Each number is 128 + 32 x the weight over the matrix's rms, rounded and kept within 0 to 255. Layers, rows and columns count from 0. Numbers have three digits each.

# up: layer 8 MLP up, 1280x320, rms 0.126, rows 973-992, columns 0-63
# down: layer 8 MLP down (transposed), 1280x320, rms 0.136, rows 973-992, columns 0-63
up973:146166143112137129114106135170097116133093154163106142157165095140134095118099046139133175137107116192134181138164109172149161150120162139159063125127107118158135129080076140143159079204102170
down973:104158153184112116123167140061148142120136113109109099112075152143145157106168141137142179162174114161074137161139144096104130132135135128142106136089117158145146145162149113150135168197145118
up974:082146077171140092119070148166096123117146171095174117079173147069143116105149161128054109140115085110117158152083125114163181106098118107087142077183097135189141132103099102130103178123141107
down974:137117167170118174158040078117145122067147111176147126179115151157129147132072130148181170132133129158128141170139151164144152114107115094129105096147134090083106081167167103075218056129102161
up975:143141117123127183152163157164140138091147157095134083177141125137111156154172096063154144174170129121114087122170124161176177149145106147172086115154142065110090136141127042133140047143165177
down975:134129144121094121103085098156152128087130107195104124121061073115135075159143158112093135124149135122170166185105122144134112098144181143089103109135091129141124123103116155102111119178084150
up976:079124114090099089099155168142163093127120103057137114163102090125080115119086197115076133129126111171114127121126138077161139179129168118077125206077099158138234106127093133079168100095113165
down976:127162096140112131112142112108151144100127168166103135111161142147163073122132092102139110140130089118092131143105126069092136104118128135145193087138147137114116109106127090155090158146105151
up977:130190089155168114129089140182170116165121114130122163138077131151123142124144169141068074121131170109126135173121122113154204144080243151136121163167151166166129114097147075181120084107097114
down977:157129152088139161119151082155091116125140115145140127137095127078169151114120165061163138024106097085166116135099135095135108126111055156125120144122158106085143164177189126140156141136100175
up978:146101068127163106122158165123105102150119152146151163097055122175157139112116134117161166153158110158070141081127146165108138098093116081115096133141072173127209151136102151139154093174200122
down978:172149141084095162123093084107115152042167128125096120128184147154158112150137143123097117136139092158136124119127095146155165103197150129096164124132185121124143107073138120155083100107144151
up979:072086084069114150173109114113120105195130143127102122139133098066128132145063136178083193159138130148149187162168147111125204135059181075099141098092129132097093115106160129090113073212197139
down979:095133165203136149165149206117113108169095122094156127132083090141099129068163131124091126138104134120089125108118097101138109078112126140136090084150125086143146109152158139120105154066132107
up980:139146145118127117170085181118131112115074120144085166142119115150097092115108158165153197144159112125116190204116135200096169150136105169124129072156139122174118193141133106110136097135134144
down980:156118091119104133128107140130121127112110089065121103139150078137091146121157133109089173133123098101092131114080092098113169127112074182118171133112146136106086100152138161127152237115100104
up981:090119138136118102077134153103148184119170166118138160151141092144144151131120157182154067158128127168105154118089153146132094169136157137145082125112160095118100166147088137167099087108102152
down981:117118155106147087125068128160114118093138092162114108136128157096118128121107112142094155135137105083125070125091131108135196141112124069076154143128061160176160065090205141117148126145168087
up982:074160138152120115115050125071055130113138187128082082133136118194052146115127083141139218149145171106207163159169171170097141132112158108135196125096154151075088099129143059124038121127142164
down982:142114118065172068159176185177146103159073075091163171102099162108154100166107156135159095129160120140101123110124124118138097139179000141165113095049141104121197115148115138119097153127174114
up983:105095146139129115133170121151087158108072124125096144112141132164160110074134158128127153149150098130091104120053111133176154160199127166099110183131172110181126150156115060149137122127134182
down983:143144085122187191113112140098135193175114177125128131099116159159053082200166134125114114136136096155142190075062116095149114171092101135135131111165154166151140150101133107124113085100134111
up984:151124105149102156126160037099156111116111127170106138187105092158094160132145131143123107119131141121108114127111152092136139133094087114123144122168157079160067132157148075087139123203102115
down984:111144174170111110074117129116141101171128136063161076135070107100155154162100167139111165139171169119078093125106098089133109133108092106146088076149141111106138066135103163097117101181203166
up985:164090183127204093110111148137124152107119138125165148192101139128154137129111129133109109139142179133063106135057139137118172134143215134203138104133147167059138172119116153134122168122063114
down985:082138113120105170125145072122138104140124125136126075102111086129126052117150149149074111179123058145138165117134128102171085149127062144110181104099098126166130114122126138146144095128157175
up986:181111137084102157130114087093124141157125102106208155142120104084144174118153157144165118082175142135153101124101089093162091156145134148082083104158202085124139116125143102086133143168153129
down986:106105090118109100098162110108183157146142126099165092152182150199166118117068088105109150137148110168146148131162114138147105118134105139138166175113196137171169074115153096104146114132150114
up987:108137103119108119141121123094157154140155139166150126123089153158096191107107142149119176137070098104145143144151095139083221176099105173113146138183080084059140103138093156089087129124178104
down987:111140096145137142143060122091072096130107060117139149136105103140116146143118130098128139161087135069116161128067188096115114125179076146118052193066150116157147137077169111107157076143162161
up988:128124114094134130105111168084149128101181142092141134095144120122081110154134144157143124126129111126142121129171134189159118161105163117075104129142164161096103133125176085147107136127154126
down988:120123163143059144130097084110092132119153134158138145147112097162141156155096141118159119136148179132116137117093099127103114098123148110147152084142175097144160169110152107125121123138110219
up989:159051184131107153167149114154157149095132129122069149108128106085111165118134093116109138138104117096090178147127069154091145173149182110108120098111115145137083115133161106178166114152093069
down989:174070130172121182131116123115115152106185087124088124160104114194188171127106134174176147153052183149078107180185068108165129124137120070211126170124143140124111128075084126169142112133148158
up990:154166142136122132152119149130122219156089110141118093098077086143123099140160087144160146070141108128147124138126082042141124109163124049098148121097132123145091122104135136106167104141137155
down990:135098170157123111054141111119119115070097144157157163141114163070060163106141164110111111124134164101149111123099104117135092137123095189171145132133123086152194121125107162153129156102090085
up991:108117102192185102150075185094149214073202214116089113172124166076149220106117136061056142099157106142139121157127111142148133138120091100106145108114183159128121061084130137169129097156166136
down991:125135133153153157097121083158070170204106158125113093141105130103140086129154131174171106088157114178119173161134081116123097131147135134146114095177152123167126178149113075122130093110113100
up992:125110215139089111131128132108147126073172077171144136133093165150157168078131186121087130120157140145079156096103106096133117145113109151149152171130128143076139142134151170107163160130091126
down992:081168070132153097143141102166149165136100197101107073095131139167115144187140149079137125123098065136138092171163148089104131042155146130134129120085114137160103131154129085122081106112141139